Each number is 50 + 15 x the weight over the matrix's rms, rounded and kept within 0 to 99. Layers, rows and columns count from 0.

# layer 2 MLP up, 512x128, rms 0.183, rows 233-245, columns 0-127
46 55 57 45 57 67 68 63 54 24 64 47 45 42 58 77 58 27 35 62 38 63 38 37 20 64 54 37 65 37 58 69 37 61 54 36 36 37 66 27 26 51 37 42 41 45 52 53 74 59 35 43 56 83 48 65 53 21 57 56 31 29 39 50 45 38 42 71 31 48 65 71 60 59 63 36 46 34 47 56 60 42 64 47 73 59 54 52 65 45 75 38 60 65 36 39 40 68 46 40 47 77 55 53 56 58 38 35 35 59 49 57 61 69 51 52 35 75 45 26 31 43 68 45 33 39 54 69
53 52 50 53 48 50 43 37 56 38 76 60 50 50 71 68 88 35 41 31 34 42 42 45 46 68 43 75 39 38 54 51 56 54 39 45 59 51 53 38 74 35 67 33 65 42 42 41 41 64 24 67 22 63 49 32 54 50 05 58 46 43 68 59 35 58 68 68 37 58 77 58 65 63 59 41 38 58 50 49 65 44 44 70 78 33 52 42 43 59 42 37 62 27 31 66 56 51 58 67 48 51 42 75 31 53 39 42 52 71 26 44 69 23 34 63 50 43 75 54 39 65 29 28 48 53 51 34
37 31 31 41 44 36 77 51 56 68 74 49 35 62 62 75 63 23 70 56 63 53 34 31 49 64 45 59 61 63 65 39 75 63 47 26 81 59 49 49 66 70 36 15 45 81 69 33 41 44 42 78 51 60 73 64 46 73 36 45 35 56 39 41 49 45 41 36 32 51 61 45 36 52 53 29 57 59 78 45 23 43 51 39 63 55 45 56 49 35 61 30 43 63 52 43 32 55 52 51 41 76 57 69 54 51 24 28 59 47 65 24 44 36 60 34 49 54 70 63 34 44 52 42 40 39 46 54
64 52 42 56 52 54 36 75 36 31 45 69 49 57 33 60 59 45 65 26 41 45 58 31 78 31 51 39 76 20 64 70 70 59 55 32 45 55 51 52 57 23 53 62 24 44 48 69 48 60 30 50 40 31 61 54 54 60 59 31 46 43 48 41 34 41 47 58 52 80 57 52 72 54 55 53 49 46 70 71 47 46 33 48 80 54 44 31 74 58 55 67 42 47 50 34 36 79 27 36 20 41 81 42 86 49 20 70 35 78 57 67 62 78 51 58 53 39 43 52 55 72 38 27 34 38 25 39
49 46 48 50 53 33 66 38 47 50 77 51 45 76 81 76 63 35 51 33 31 39 55 55 50 34 48 36 51 54 71 57 81 54 46 66 59 21 58 43 53 63 48 45 53 40 33 31 49 43 45 44 25 74 74 50 28 27 31 35 32 26 40 35 34 56 65 57 59 50 60 72 32 49 46 54 21 44 73 61 62 30 62 42 55 53 36 60 43 37 58 41 32 58 77 42 43 58 63 43 70 57 62 79 69 50 31 38 54 59 45 57 54 70 59 48 54 41 61 54 74 54 37 39 42 49 57 47
57 48 66 50 31 49 39 65 18 48 63 51 57 51 39 68 36 18 46 41 53 57 54 76 67 47 46 19 46 25 43 34 24 56 61 37 38 44 63 54 37 63 64 60 50 57 44 30 55 55 58 36 46 58 58 37 71 59 29 46 29 63 17 66 80 47 24 41 10 62 68 45 58 43 66 49 24 77 26 76 60 66 63 71 60 58 55 19 73 55 48 79 55 49 37 65 41 50 57 37 55 66 99 63 55 54 30 31 47 47 44 59 57 51 17 51 62 47 48 78 12 57 70 31 44 49 41 49
58 83 29 48 31 60 44 75 66 32 41 58 40 57 46 52 52 31 44 62 60 69 31 55 45 28 35 49 67 34 63 30 61 53 56 40 41 51 66 50 46 42 41 41 62 44 48 17 40 47 52 44 53 43 45 59 56 40 41 60 36 41 30 66 44 42 57 66 67 59 33 63 45 78 51 76 49 53 32 64 29 61 30 38 57 49 61 64 56 43 36 53 36 38 70 59 33 40 44 60 44 45 48 60 54 45 41 58 28 68 53 42 42 47 53 45 48 55 66 82 15 47 33 51 50 49 61 47
65 39 45 42 45 55 50 35 43 72 42 50 40 42 53 41 65 48 56 49 40 49 68 64 73 40 60 16 23 31 57 48 59 20 59 51 62 35 46 31 42 47 60 31 35 51 49 42 53 59 42 71 25 31 52 49 68 38 52 66 47 43 66 63 38 64 55 42 72 58 46 62 54 55 15 74 58 52 50 39 41 31 43 30 61 35 56 47 51 43 37 24 41 84 57 36 56 73 60 62 53 66 37 40 47 48 48 55 37 63 34 19 53 49 66 64 35 56 71 69 55 61 52 62 79 60 38 26
58 39 63 56 04 47 54 61 66 37 53 60 52 51 67 63 72 45 35 53 31 38 72 54 51 32 47 61 28 46 41 56 47 65 62 47 45 40 23 48 54 23 26 28 42 36 67 60 44 53 43 68 64 45 56 49 52 23 59 36 37 48 30 58 33 40 47 50 22 48 74 77 61 49 56 73 47 36 74 64 39 52 66 33 64 55 82 44 04 50 54 46 49 48 59 55 29 32 66 67 37 67 61 49 40 55 45 00 42 41 77 62 64 46 46 34 35 62 56 58 38 46 22 53 52 70 67 44
66 64 45 48 24 48 19 55 44 21 63 64 54 46 51 44 28 35 42 49 34 50 43 31 62 65 67 42 26 69 63 25 45 69 63 67 59 72 39 49 79 68 28 50 50 61 53 11 57 71 45 36 66 49 55 61 73 35 58 41 28 43 54 56 49 44 53 67 21 49 19 45 32 60 70 57 64 49 51 64 67 59 38 74 57 72 18 69 56 77 43 64 48 81 54 31 28 47 57 47 31 39 48 43 37 58 36 66 51 38 62 25 49 45 75 44 29 64 55 31 24 60 24 39 70 52 32 50
63 59 43 43 41 72 40 51 61 56 00 78 38 46 45 57 42 41 48 40 44 65 54 46 59 47 51 26 24 54 57 56 33 19 62 43 57 82 62 40 64 77 55 44 56 50 24 60 43 62 47 43 37 53 94 35 45 49 68 43 39 30 40 50 59 43 65 75 44 66 31 65 45 36 55 44 29 36 42 62 51 75 47 55 64 47 51 53 32 37 19 63 54 54 42 46 38 31 41 68 23 59 61 47 52 77 35 73 07 63 42 71 44 50 73 79 59 57 55 84 44 37 50 64 12 60 30 38
51 69 55 55 63 47 43 33 26 55 54 53 48 33 63 70 68 61 28 60 26 46 35 57 35 53 52 45 50 48 90 38 53 64 47 60 52 18 40 58 70 47 40 41 37 43 59 36 53 61 32 50 60 39 49 33 33 26 40 43 47 65 56 35 75 43 47 51 38 41 74 62 77 69 54 47 46 48 60 46 57 34 38 70 59 66 08 53 60 39 46 34 57 67 47 38 61 63 70 35 67 70 57 47 53 55 59 36 47 31 50 33 34 57 35 60 20 52 70 31 51 54 62 36 61 37 74 48
56 83 42 87 43 59 46 53 46 65 37 53 30 62 51 53 50 59 63 62 41 55 44 66 55 22 21 62 62 45 63 85 55 14 58 60 67 42 82 42 43 54 69 24 49 45 56 17 41 38 50 52 06 51 54 69 57 41 48 53 65 32 70 77 50 57 25 22 58 25 51 46 45 35 42 77 45 27 52 67 65 62 35 42 22 48 00 63 47 42 11 57 52 35 77 76 54 45 54 47 38 43 54 42 53 73 64 33 66 55 42 34 41 64 46 58 28 44 43 79 51 36 68 26 42 85 16 53
# layer 2 MLP down (transposed), 512x128, rms 0.0379, rows 233-245, columns 0-127
53 61 63 59 37 45 62 75 53 65 49 59 80 60 40 56 68 52 66 27 53 40 72 52 60 35 58 37 48 54 49 35 55 48 57 40 33 54 35 67 53 36 74 49 46 34 47 45 28 52 55 71 11 55 29 38 49 56 68 43 48 59 44 51 47 65 68 28 55 42 36 25 33 58 55 55 36 48 52 49 31 61 19 79 34 33 40 71 19 68 45 62 51 60 54 79 66 51 42 48 53 58 58 35 39 80 54 57 35 49 49 54 35 66 63 48 38 23 27 50 36 58 29 71 74 73 54 47
57 41 66 34 53 33 37 27 58 31 73 53 47 46 66 40 49 72 59 28 51 42 38 39 55 85 44 89 57 40 63 40 41 47 33 54 55 35 79 37 57 41 72 70 21 37 52 40 47 46 37 39 30 72 26 18 44 58 33 40 36 66 99 34 38 63 67 56 62 60 38 58 51 40 44 36 44 67 55 27 84 48 56 81 43 62 54 64 67 51 34 71 42 46 31 62 59 29 70 65 53 62 42 49 36 52 44 45 37 75 51 52 36 41 34 62 43 56 45 35 56 63 45 34 69 33 56 65
49 52 37 45 40 79 65 51 34 49 40 34 55 51 33 53 40 63 33 65 89 52 55 50 37 45 51 21 45 39 40 58 46 62 66 25 52 32 53 34 57 56 46 73 49 35 66 72 38 39 36 25 56 82 22 36 23 55 75 77 58 33 38 38 56 62 52 49 66 56 55 76 26 25 62 38 69 54 41 62 29 67 52 54 28 18 58 55 22 54 34 59 40 60 47 71 41 35 64 50 48 57 53 57 63 54 63 64 55 53 56 48 67 47 47 64 50 36 15 65 70 53 48 67 44 53 28 64
39 34 67 53 43 41 66 26 44 58 38 57 62 27 59 35 46 63 43 60 51 52 33 54 36 62 64 47 53 66 17 30 46 50 50 67 62 49 63 36 29 69 36 53 84 48 51 57 60 45 63 52 63 60 34 53 44 33 56 64 66 51 34 50 57 46 53 44 55 60 38 35 52 65 43 61 76 58 37 35 56 48 39 23 43 45 59 74 34 50 44 52 43 67 20 47 62 16 69 86 78 69 50 52 22 37 80 39 65 12 37 43 39 38 37 55 39 46 54 53 46 52 56 72 56 64 75 52
74 57 58 30 66 51 72 45 56 60 22 37 38 73 25 65 53 56 49 59 61 43 41 45 39 60 59 64 81 72 42 50 60 34 68 33 32 33 51 73 54 37 30 63 49 63 44 37 40 51 45 46 65 56 26 34 48 32 73 35 29 44 51 43 45 62 33 55 46 45 39 44 67 67 59 48 68 38 34 38 26 50 58 55 54 33 57 60 58 55 61 46 52 52 41 73 33 58 58 30 72 54 45 58 72 42 64 64 39 16 61 36 41 24 34 69 29 42 52 59 41 40 78 51 53 42 46 65
58 44 47 57 58 50 38 57 61 49 61 49 65 44 38 61 49 57 48 19 69 41 53 79 44 29 23 39 34 30 65 27 34 60 79 26 17 75 32 70 38 52 63 57 94 49 35 28 83 58 48 40 65 59 63 39 56 24 45 58 35 72 33 38 69 48 28 14 24 53 59 57 59 53 85 59 04 68 62 63 56 89 44 59 37 45 25 32 71 57 87 92 57 38 18 56 43 50 51 33 61 41 81 70 73 40 28 30 78 48 50 39 56 37 28 62 64 57 64 41 67 34 59 50 38 57 15 30
48 67 60 66 31 64 38 49 29 43 18 67 47 37 69 36 27 47 41 41 66 21 21 47 50 48 54 72 43 45 55 50 51 39 64 48 64 44 54 96 47 31 43 46 78 47 34 64 50 87 42 55 69 42 46 53 32 40 43 58 40 64 46 58 48 58 79 83 65 51 18 63 37 65 70 52 48 36 56 49 48 54 60 41 24 54 35 53 58 40 30 52 54 66 41 29 54 58 50 38 46 58 51 56 51 45 49 48 43 54 43 63 67 35 37 54 34 42 41 69 44 24 31 27 82 35 59 80
54 54 32 08 66 34 50 28 42 51 82 41 38 34 55 58 57 60 80 38 75 50 71 66 69 48 41 47 64 49 12 47 56 42 23 41 35 59 46 55 72 60 43 41 59 47 31 46 44 29 61 56 30 48 43 28 64 43 51 61 66 61 46 61 47 67 56 61 44 57 61 43 45 65 48 56 61 58 31 47 59 65 39 35 54 62 51 34 72 62 63 31 42 54 64 47 70 53 30 41 62 33 29 41 61 32 49 48 44 75 59 59 60 45 58 35 13 41 71 56 81 36 40 55 52 52 37 56
64 38 70 34 57 46 56 42 41 46 42 43 56 53 52 40 63 61 26 44 63 35 38 49 78 59 41 70 69 47 61 68 32 56 51 51 32 58 56 51 38 50 46 35 46 23 52 41 24 63 42 63 54 56 33 55 51 25 25 70 43 53 44 49 54 26 28 50 75 31 67 59 56 52 61 60 57 31 52 61 32 29 85 35 48 37 29 83 55 44 56 39 65 31 74 52 39 56 65 88 86 64 52 51 43 47 48 34 81 22 58 52 47 62 32 46 48 49 28 45 76 29 19 58 50 58 48 56
65 41 17 52 56 37 62 45 46 30 38 53 26 62 45 40 55 43 61 75 61 69 51 46 31 71 59 27 53 48 38 55 24 38 42 58 76 42 25 34 44 28 70 51 34 66 51 51 55 69 55 56 59 58 44 57 46 49 52 65 37 57 58 36 62 42 47 55 59 55 70 22 42 45 45 53 33 64 42 45 32 41 58 57 41 47 44 72 41 59 42 36 33 57 81 40 34 49 47 62 64 38 59 36 39 59 61 48 71 75 51 67 53 43 61 55 61 49 25 64 51 77 67 50 55 44 19 24
55 46 63 86 52 41 39 43 53 49 77 16 59 47 55 42 94 45 55 71 49 47 32 19 25 56 61 42 47 59 58 38 51 53 56 59 30 63 42 60 50 51 34 72 46 43 45 64 23 47 43 56 53 63 67 58 10 40 69 45 29 34 67 57 29 81 34 55 47 42 50 68 44 62 66 47 57 30 94 28 45 34 64 30 57 51 41 37 50 30 87 68 31 33 55 69 64 36 47 60 56 34 53 36 68 47 49 38 64 78 45 75 73 38 61 34 68 70 53 29 56 30 21 70 45 31 30 53
46 71 36 18 65 29 44 44 36 82 49 80 33 56 57 48 48 49 59 01 41 50 58 61 49 67 70 34 42 46 57 42 49 39 35 41 47 68 60 49 42 48 65 78 67 51 46 17 70 28 38 44 52 45 59 21 55 25 74 46 29 48 52 50 61 40 51 69 49 56 37 45 70 71 56 30 42 30 71 12 60 46 97 50 62 33 59 56 45 47 72 43 51 68 37 66 18 36 58 62 59 56 49 59 55 47 52 52 34 42 49 61 48 40 46 53 29 48 36 71 39 31 55 58 54 47 86 60
42 41 35 91 53 43 51 38 39 32 07 58 62 43 38 21 62 78 41 71 07 56 49 54 54 36 37 73 60 33 66 42 46 23 32 40 56 28 74 46 90 71 58 40 26 50 49 49 61 53 76 57 32 63 33 58 63 69 85 14 59 45 71 59 46 37 76 56 68 48 48 41 39 57 54 52 47 40 51 53 62 83 22 67 30 55 14 60 50 56 29 43 39 70 40 47 63 54 47 56 60 54 58 34 30 68 57 62 61 46 51 49 26 51 61 48 38 29 64 61 63 30 66 29 52 79 41 37